{
  "init_std_o": 0.0418,
  "init_std_down": 0.0482,
  "decay_fraction": 1.0,
  "max_seq_len": 256
}
Each number is 128 + 24 x the weight over its row's rms, rounded and kept within 0 to 255. Layers, rows and columns count from 0. The size above them is the row's rms in percent of the matrix's.

# layer 7 attention query, 192x192, rms 0.0338, rows 0-13,96-108, columns 96-127
size [102 102 101  96  98  97  98  95 105 105 104  92  99 107 100 101 101  81  87  91 106  91 130  97 100  97 101]
[[116 122 144 144 162 152 159 118 137 103 140 151 123 163 116 134 117 148 126 138 119 133 142 111 152 124 173 163 128 142 122 146]
 [ 87 116 132 134 124 128 141 103 126 132 159 147 117 120 168 177 105 120 149  82 124 116 126  73 124 108 126 186 110 109 149 137]
 [130 111 136 105 101 100 131 131 117 136  85 118 123 133 101 134 135 134 124 156  80 116 125 123 153 128 120 100  99 103 107  93]
 [102 127 161  88 158 128 151 103 115 166 159 110 134 138 137 117 165 118 133 142 105 161 158 149 158 185 151 134 139 142 130 138]
 [106 155 150 160 128  52 149 136 141 111 136 146 158 140 107 134  76 102 182 101 115 126 119 147 120 123  87 114 128 133 132 144]
 [119 134 138 152  93 165 121  81 146 119 105  84 162 133  57 119 138 125 127 133 100 113 133 107 107 126 125 101 112 115 109 151]
 [ 97 126 143 143 111 134 132 127 141 134 178 102 139 126 116 125 165 118 149 135 159  98 130 135 121 144 126 135 142 115 169 141]
 [120 108 139 171 111 143 126 108 130  86 121 129 168 124 142 123 143 127 157  98 161  97  98  88  99 109 149 167 138 131 122 139]
 [141 130 119 128 149 130 172 116 144 125 108  99 124  89 146 134 148 111 122 118 128 105 119 131 132 149 162 134 108 116 154 137]
 [127 132  89  74 126 138 134 110 128  63  85 114 122 144 127 177 119 138  97  87 172 112  93  97 125 119 113 143 152 154 172  88]
 [118 131  86 131 116 124  95 123 146  66  79 116 123 135  77 100 126 119 117 119 134 121 118 111 148 135 166 150 125 144 116 123]
 [132 140 126 137 140 122 155 140  88  85 139 164 119 113 140 102 121 122 124 137 123 133 151 123 140 116 133 147  96 150  79 117]
 [173 132 126 154 130 147 129 125 127 148 133  76 157 143 144  95 119 123 110  90 157 157  83  94 123 111 124 180 143 157 159 217]
 [110 127 122 160 154 121 114  73  98  96 128 110 148 126 153 134 152 177 128 156 121 129 105 123 107 119 142 153 127 129 126 185]
 [148 124 119 120 141  96 138 132 140 137 100 180 121  84  99 138  83  94 158 124 124 114 136  69 135 135 111  92 148 119 117 144]
 [168 109 162 145 143 120 102 148 126 165 133 142 123  98  68 139 134 126 164 153 143 120 119 123 163 147  88 155 173 137 141 128]
 [116 156 112 126 127 151  90 122 139 101 148 134 107 112 104  96 157 140 120 150  96 169 114 110 158  83 138 143 117 134 103 155]
 [ 77 101 146  83 144  91 136 134 110 161 136 172 138 125 126  90 150 141 108 123 105 147 110 162 143  89 128 156 176 135 102  79]
 [140 130 134 120 134 112 128  84 118 141  90 133 115 106 112 169 133  94 191 117  79 153 189 162 133 122 123 146 142  98 150 132]
 [ 89 137 147 113 137 120 167 137 122 117  84 161 141 138 143 134 130 118 110 169 142 161 142 122 126 118 160 145 116  89 135 122]
 [128 133 118 164 113 155 140 108  90 115 133 112 134 121 106 132 123 140 130  92 152  99 110 138 132 137 120 140  95 117 159 154]
 [128 133 127 116 164 117 139  99 145  88 112 117 147 100 154 156 142  83 111 161 146 126  91 133 120  71 128 167 132 141 125 155]
 [ 98 131 119 135 131 103 122 121 133  76 106 121 137  90  90 140  85 111 122 133 185 111  61 122 109 143 102 148 157 134  96 126]
 [111 111 162  79 144 146  91 144 106  71 119 105 135 108  85 130 116 130 136 122 144 114 118 102 131 136 108 148  99 118 126 127]
 [133  75 133 150 170 113 112 147 105 113 106 153 143 130  98 150 103 117 143 129 103 141 127 127  94 169 100 125 110 117 128 141]
 [148 137 149 157 155 148 128 142  71 171  94 144 147 147 116  73 152 126 137  86 129 142 158 138 138 126 126 178  91 123 150 119]
 [150 158  95 112 108 111 118 128 134  79 129 154 156 137  77 116 130  93 145 123  91 136 127 124 147 104 128 143 148 111 168 142]]
# layer 7 attention key, 96x192, rms 0.0337, rows 0-12, columns 96-127
size [111  94 100  95  99 104 102  95  94 104  88  99 103]
[[127 105 146 135 136 153 133 131 131  80 110 107 141 130  93 139 110 129 174 147 107 127 103 111 150 137 106 131 123 142 146 103]
 [130 132 111 139  89 153 188  88 141 138 169 119 137 157 127 152 110 178 144 126 154  95 118  67 131 122 142 157 168  91 136 152]
 [141 136  85 134 122 167 130 138 172 127 162 126 138 139  76 147 129 165 100 153 128 124 152 136 143 131 146 144 108 101  90  77]
 [145 100 163 126 135 187 100 120 129 118 145  82 135 121 102  88 120  99 102 129 120 160  99 172 128 118 103 162 150 165 127  96]
 [ 76  97 136  85 167 131 153 120 123 164 146 127  98  93  92 146 128 132 136 113 113  97 131 155  89 121 153 112 138 111 112 162]
 [165 118 103  96 120 159 117 104 106 154 152 143 181 181 128 148  94 158 123 140 121 140 104 120 135 115 175 128 127 163 139 119]
 [ 98 162 160 106 101 140 137  99 151 157 129 128 142 147 121 115 122 127 145 160 173 114 118 149 148 120 111 144 141 120 153  88]
 [158 117  99  79 162 125  92 103 135 109 145  91 178 117  74 151 123 160 118 151 115 126 130  82 113 121 125 142 161 140 151 152]
 [ 95 160 104 152  82 102 129 174 138 163 130 122 147 118 147 154 135 106  68 150 116 125 135 124 124 191 125 117 154 134  90 130]
 [149 126 108 132 139  86  91 141 110  93 116 143 133 137 142 180 132 164  91 124 121 158 157 110  90 106 125 132 108 100  88 127]
 [165 156 176 127 170 165 130 116 159 121 132 104 121 113 117 155 154 132 152 129 112 148 162 116 118 141 137 148 129 142 166 148]
 [142 134 137 178 157 130 131 155 112 162 134 133 154 116 169  60 125 108 149 110 151 125 141 142 170 158  91 136 114 143 150 142]
 [149 147 109 152 102 133 130 153 138 112 162 102 138 128 114 136 130 115 132 121 114 135 158 125 107 119 112 170 116 155 167 184]]